From a checkpoint of a small transformer trained on Wikipedia.
Size: 9 layers, width 256, vocabulary 568.
Architecture: LayerNorm before each block, tied embeddings.
Training: a variant of Adam for these matrices, 7013 steps.
Each number is 128 + 24 x the weight over its row's rms, rounded and kept within 0 to 255. Layers, rows and columns count from 0. The size above them is the row's rms in percent of the matrix's.

# layer 2 MLP up, 1024x256, rms 0.053, rows 82-94, columns 0-127
size [ 98  95 104 109 110 103 111  92 106  78  95  78  90]
[[162 141  51 118 172 111  79 174 129 156 169 140 183 160 146 115 145 149 136 154 121 114 117 101 151  89 149 134  82 110 108 136 107 149 118  91 151 124 135 107 121 140 141 110 152 148 123 101 107 118 107 119 157 153 156 130 174 106 112 148 115 115 117 144 182 111 105 138 124 127 137 128 147 121 141 126 146 100 126 135 185 141 117 106 130 108 119 143 145 131 129 128 134 106 120 115 114 146  96  98 138 115 100  94 125  94 122 142  88 105 123  96 164 109 157 111 121 142 121  72 147  90 128 101 142  92 107 169]
 [167 100  37 151 118  87  90 129 139 121 195 119 221 115 145 130 125 140 111 167 132 150 101 142 117 116 162 139 113 137 147 173 102 163 145 119 137 172 152 115 135 146 141 125  98 123 155 117 125 101 108 140 130 146 123 105 160 113 134 130 114 114 112 123 149 144 102 143  97 110 110 132 152 158 136 138 115 106 113 131 166 199 115 102 133 104 116  87 147 147 107 148 168 122 116 113 149 129 150 116 142 112 126 137 175 104 117 133 148 112 136 122 175 116 153 105 141  84 131 135 144 141 173 127  86 116 128 126]
 [118 151 133  89 157 149 171 152 146 129  93 128 132 149 153 103 168  93 115 103 131 120  89 144 137 144 130 135 140  61 178 141  86 130 143  91 130 171 123 179  90 128 111 102 102 129 105 145 188 141 135 125 131 150 157 123 105 149 136 140 105 146  62 130 148 166 136 164 148 122 128 123 132 143 141 125 120 176  95 108 139 146 149  99  84  97 153 120 134 107 134  79 158 140  66 122 161 126  82 118  77 117 144 116 136 139 123 119 136 131 138 130 141 112 139  99 133 133 116 158 156 137 126 136 108 161 147 134]
 [148 139  83 174 143  92  67 136 141 182 129 100 133 127 135 130 153 118 156 125 133 127 125  87 162 122 147 133 122  85 123 161 138 171 110 109 130 124 160 120 154 117 129 105 132 152 151  69  83 145 116 139 143 127 115 117 132  81 125 109  86 103 115 116 122 113 157 143 120 113 136 165 143 123 104 114 136 147  96 128 181 124 160 113 107 121 111 151 124  95 119 136 132 151 114 130  82 109 123 121 144 129 140  85 128 143 126 157 128 138 158 113 138  34 165 116 162 120 100 142 119  95 129 100 149 100 134 114]
 [172 187 124 155 120 126  95 112 133 139 127 148 125 183 144 124 124 148 125 138 131 100 153 155 133 125 142  96 115 131  90 122 105 143 152  73 129 155 147 154 110 146 102 121 114 108 111 147 102 133 121 145 136 134 143 168 135  76  94 166 112 124 119 180 149 109 102 136 143 135 127 114 143 127 112 101 143 150 110  99 114 159 119 138 101 148 115 175 163 136 114 112 133 120 156  67 138 129 128  92 155 128 119  81 159 126 109 142  96 128 137 127 130  89 129  64 129 145  94 149 139 154 126 128 119 146 113 151]
 [132  96  95 159 106  87 132 135 141 160 129 107 145 143 133 122 127 103 130 156  93 143 108 112 118 145 141 117 129 147 144 137 134 104 152 142 141 124 140 110 137 115  96 147 129  88 178 127 130  54 153 126 143 126  94  90 175 112 100 126 107 128 115 162 110 117  89 168 107 154 145 141 119 132 154 153 123 103 113 102 165 139 156 119 103 108 108 123 127 173 140 138 117 139  97 119 120 161 128 118 189  98 167 131 165  62 110 147 122 139 125 107 129 132 141 111 101 134 143 110 142 142 180 131 136 139 108 166]
 [196 154  64 125 100 117 111 135 147 120 171 143 138 133 160 128 107 120 132 118 131 119 101 152 164 120 157  92 101  73 106 161 135 165 128  85 149 126 134 135  97 128 159 145 130 116 133 138  83 137 144 124 152 146 110 108 143  96 121 153 119  94 125 100 127 122 113 110 155 154 104 143 119 135 118 111 108 117 120 143 177 139  79 120 132 110 113 126 143 134 114 136 145 115 111  96 154 116 158 154 145 139 104 125 152 152 130 160  73 129 123 120 152 110 169 107 135 117 116 121 118 111 147 136  97 123 123 139]
 [180 135  99 144 126 131 107 145 139 160 161 147 154 152 164 136 110 141 121 140 147 134 103 149 119 154 208 123 112  98 122 151 133 118 106  90 132 126 125 158 122 122 122 104 110 141 142 107 143  74  89 168 130 148 127 109 151 108  97 108 108  92 140 159 175  95  92 145 121 166 154 141 151 133 131 157 161  74 116 138 151 153 131 148  78 137  72 115 177 166  94 156 137 130 115 102 123 150 161 132 183 108 115 145 145 115  80 156 111 124 132 133 159 107 141  77 133  78  89 111 141 147 113 129 109 124 124 126]
 [178 190 114 133 154  81 105 131 131 133 179 144 148 120 148 119 109 131 129 135 140 114 123 143 140 124 178 135 112 108 126 146 117 132 105  92 127 145  99 149 103 138 112  88 118 107 131 122 143 115 107 130 137 132 137 130 145 116  99 131  99  65 129 185 169 124 118 138 135 138 136 125 144 145 109 143 122 113 112  92 138 164 143  75 108 133 136 122 158 183 109 111 145 112 120  84 136 160 125 103 173 120  95  95 141 133 123 121 146 100 141 115 140 118 153  94 124 113 112 111 164 122 136 130 126 141 101 151]
 [141 178 132 110 135 124  98 137 169 104 126 127 160 156 144 142 155 109 152 166 119 139 119 141 117 154 153 134  98  90 134 140 117 157 130  88 118 149 118 167 138 145 109  95  98 118 107 121 146 132 118 136 130 171 148 113 146 120 111 141 105 120  92 124 169 166 155 123 140 127 106 166 173 131 118 123 121 139 115  88 119 164 140 100 123 126 103 183 145 123 137  98 144 170 102 106  98 169 101 143 135 123 112 126 144 155 109 100 128  71 163 131 131 104 117  84 149 126 139 118 147 108 137  92 126 125 131 137]
 [167 133  63 169  96 135 103 146 160 144 149 124 164 154 159 130 165 142 101 117 103 127  63 164 114 119 184 123 109 152 106 146 121 154 108 106 124 159 169 145  99 143 121 152 127 100  68 112 115 162 105 105 153 124 141 124 145 114 148 125 130 138 110 124 131 125  86 146 137 104  81 140 141 130 128 106 116 138 116 123 177 136 117  77 143 118  82 139 178 145  92 140 115 133 147  99 148 121 121  97 143 113 111 125 113 134 156 162 104 102 107 116 126 124 168 107 116 161  99 132 150 167  90 111 108 124 117 157]
 [148 144 123 118 152 130 140 155 117  82 104 128 129 171 133 105 119 135 145 137 153 126 157 141 102 111 137  96 110 142 155 126 125 137 165 118 128 142 163 121 109 145 130 129 123 125  93 132 175 145 112 191 141 110 120 131 120 140  65 172 133 126 111 123 144 149 151 115 129 142 136 113 134 123 101 109 151 108 134 116  84 141 131 140  49 140 102 124 121 109 142 127 174  94  83 156 141 130 111 165 133 133 107 150 155 138  60 138  93 102 101 132 121 119 102 123 149 139  86 140  93 145 132 150 144 158 152 127]
 [153 132 111 107 106  99 102 184 145 140 157 152 141 177 135 141 113 164 158 133 147 144 116 140 123 102 163 113  87 138 109 132  94 165 173 112 114 116 162 127 137 154 117 106 163 138 140 130 122 120 111 145 127 139 172 106 168 101 113 187  81 107  94 147 162 126  84 145 138 165 101 138 149 123 137 121 141  85 112 119 132 164 122  81 111 143 115 125 187 149 130  95 150 120 119 104 154 143  76 149 197 106 115 116 161 124  95 150  90 115 118 125 132 105 121  99 133 114 145  81 121 138 125 127 129 120 130 134]]
# layer 2 MLP down (transposed), 1024x256, rms 0.0394, rows 82-93, columns 0-127
size [105 119 108 116 117  89 102 105 109  89 111  96]
[[126 134 146 179 140 143 111 101 136 168 188 143 133 110  84  86 150 150  78 161 116 125 130 116 162  94 127 123 117 113 146 115 132 135 134 122 130 116 195 107 116 105 130 115 123 142 120 122 109 125 127 144 128 103 123 186 170  96 106 113 156 108 113 161 161 101 133 137 122 111 116 137 107 104 142 140 118 138 127 201 170  62 152  95 207 122 162 102 130 111 145 134 153  89  84 126 123 174 127 109 136 123 155 170 115  93 111 142 127 100 121 123  90 112 104 139 117 131 138 129 146  86 131 103 156 107 145 101]
 [127 144 119 148 190 138 150 130  85 168 133 134 124 128 142  94  68 112 114  91  92 132  84 129 182 128 155 176 137 131 120 154 159 161  89 141 147 126 133 107 110 126 119 101 155 117 163 139 120 102 113 109 110 129  96  92 169  97 141  65 111  72 176 165 123 117 146 159 143 116 115 142 118 170 140 136 104 131 143 148 119  94 151 128  83 110 151 137 107 168 118 147 112 121 121 117 152 136 133 134 168  84 166 173 145 110 134 166 143 109 107 111 138 149  94 129 116 128 137  86 164 150 171 136 125  85  91 117]
 [112 120 137 120 125 136 151 165  98  91 112 111 139 131 156 140 130 161 115 106 126 114 170 117 142  83 119 126 159 120  72 120 101 128 133 139  92 114 144 158  98 128 151 138 112 148  74 187 141 126 137 131 115 125 133 149  90 114 124 144 137 116 149 177 137 123 143 127 139 129 131 114 197 110 125 143 147 105 144 152 135 124 111 159 148 121 170 112 103 145 153 150 148 112 104 174 110 139 125 112 104 139  81 132 140 157 148  88 125 148 116 122 127 114 121 183 112 128 122 123 123 114 101 121  95  68 135 142]
 [183 165 130  86 133 106 126 112 151 112 148 133 125 133 130 170 106 140 129 117 123 114 114 135 122 153  70 133 138 135 123 128  71 103 122 117 151 136 104 139 157  85 146 112 110 100 131 116 154 142 162 107 124 141 122 123 155  98  92 153 150 116 108  96 101 124 170 181 107 121 185 139 157 107 132 101 134 170 183 130 121 139 102 133 100  77 119 159 106 118 127 124  75 149 124 124  89 104 127 170  87 129 134 119 111 113 153 106 108 146 139 122  99  92 123  79 160 125 105 113 149 102 116 122 165 143 126 127]
 [130 109 141 125  78  92 120  92 137 116  98 112 117 141 131 135 135 136 146 154 115 116 179 203 156 147 127 152  87 163 117 124 155 126 162 118 168 115 143 114 107 130  72 117 146 121 154 124 116 150 175 111 141 133 113 158 114 103 156 144 142 135 143 118  79 119 101 112 130  87 138 163 139 104 113 111  84 143 119 134 178 146 104 123 115 134 112  94 132 182 120 146 132 138 120 106 118 123 104 116 150 110 156 165 145 104 126 117 106 141  96 126 152 160 120 179 103 163 163 153 133 143 150 153 128 118 119 127]
 [ 97 115 138 113 126 123 138 152 160 122 162 148 159 126 105 109 103  97 147 147 116 118 138 118 116 136 101 107 101 132 119 117 108  85 167 141 104 107 123  93 158 145 132 152 150  85 137 133 102  91 148 124 139 137 133 183 139  89 113 122 121 105 157 116 107 121 158 126 125 161 114 112 124 154 163 142 133 142 132 125 139 125 133 131 119 137 124  84 167 140 108 132 149 101 106 129 130 185 164 131 158 118 137 162 106 181  91 129 152 109 144 115 115 123 109  84 123 102 174 130 142 153 146 125  97 151 124 134]
 [136 103 112 137 135 115 135 135 141 169 129 139 175 109 161 122  97 119 139 125 127 158 107 137 145 170  78 128 134 133 145 141 109 107 145 170 180 149 104 147 130  65 137 160 165 154  95 127 106 127 153 113 136 130 152 126 161 132 137 123 115 142 127 138 179  93 102 147 122 127  98 120 137 107  84 117 156 118  93 172 121  80 190 132 121 152 111 123 109 122 155  92 153 147 118 138 106 131 133 132  77 164 158 125 130 119 120 119 129 141 144 121 132  98 151 110 128 114 160 143 117 105  93 123 109 130 149  97]
 [118 125 115 174 103  77  51 140 127 151 155 104 142  75 133 112 135 109 107 175 103 174 103 109 139 114 132 138 129 135  94 114 172 126 131 142 170 174 155 139 107 164 108 158 109 124 130 105 113 127 114 121 147 139 105 131 168  83 110 141 117 125 149 156 163 155 197 109  71 133 115 151  87 145 118 173 110 139 142 122 102 145 107 141 141 146 142 126 147  85 109 155 131 104 119 124 136 127 153 108 141 131 149 135 140 105 120 111 171 103 126 121 102 169 110 140 119 122 121 143 136 102 157 106 140  77  80 143]
 [154  94 112 180 113 116  77 134 109 136 146 116 143 123 126 129 112 105 131 142 143 124 142 116 130 139 156 130 153 147 166  89 111 164 135 122 147 154 150 105 113 153 113 106 132 137 101 170  97 115 154 168 167 190 104 147 146 103 158 167 151 116 165 128 139 156 175 164 129 136 129 157 118 141 119 139  78 133 140 152  97 135  80 186 152 130 113 161 119  59 128 150 118 109 129 128 112 177 137 152 179 133 117 169 141 106 121 116 140 125  90  92 107 136 129 103  84 121 170 138 132  69 153 139 117  77 100 153]
 [132  93 151 105  95 195 155  91 126 147 108 151 100 117  81 107 138 131 100 134 123 119 139 143 120 156 130 129 113 142 125  91 100 135 124 131 128 160 121  99 116 161 154 121 124 106 104 141 151 134 148 118 106 111 123 125 120 129 122 100 110 101 111 116 139 137  88 132 143  99 103 149  99 140 134  96 135 140 132  95 115  85 136 123 122 130 168 120 127 145 117 114 118 159 103 129 114 105 117 148 138 143 154 134 127 152 125 146 141 116 124 200  62  99 133  96 173 141 125 111 129 150 137  66 129 123 156 111]
 [105  99 136 150 129 114 144  87 133 123 143 132 125 104 125 135 111 156 144 138 124  99 117 115 101 150 158 124 137  85 159 162 117 124 113 152 125 119 159 137 130  77 116 195 114 132 103 104 173 115 111 156 139 171 138 185 113 132  88 127 107 136 129 109 106 159 133 152  70  67 116 128 146 139 143 170 123 113 110 122 156 143 137 139 144 139 132 122 142 120 149 121 144 120 199  99 129 145 147 110 104  75 151  99 172  68  88 133 140 156 143 125 126 110 157 130 176 149 104 139 101 115 119 128 130 124 111 122]
 [ 81 104 121 118 124 119  99 196 116  81 133 117 117 128 156 191  65 130 143 109 117 104 124 168 148 128 108 123 149 134 148  87 123 134 140 125 133 105  96 134  98 127  94 150  90 158 119 141 128 135 175 126 136 132 115 171 144 137 163 138 133 107 131 134 138 147 151 127 128 103 139 162 147  98  92 148 126 119 147 136 103 145 146  94 139 125 163 115  99 132 118  71 118 136 126 139  89 127 169 126 171 116 101 112 154 111 137 130 135 109 169 117 129 155 103 138 140  80 200 120 162 115 148 151 159 132 138 111]]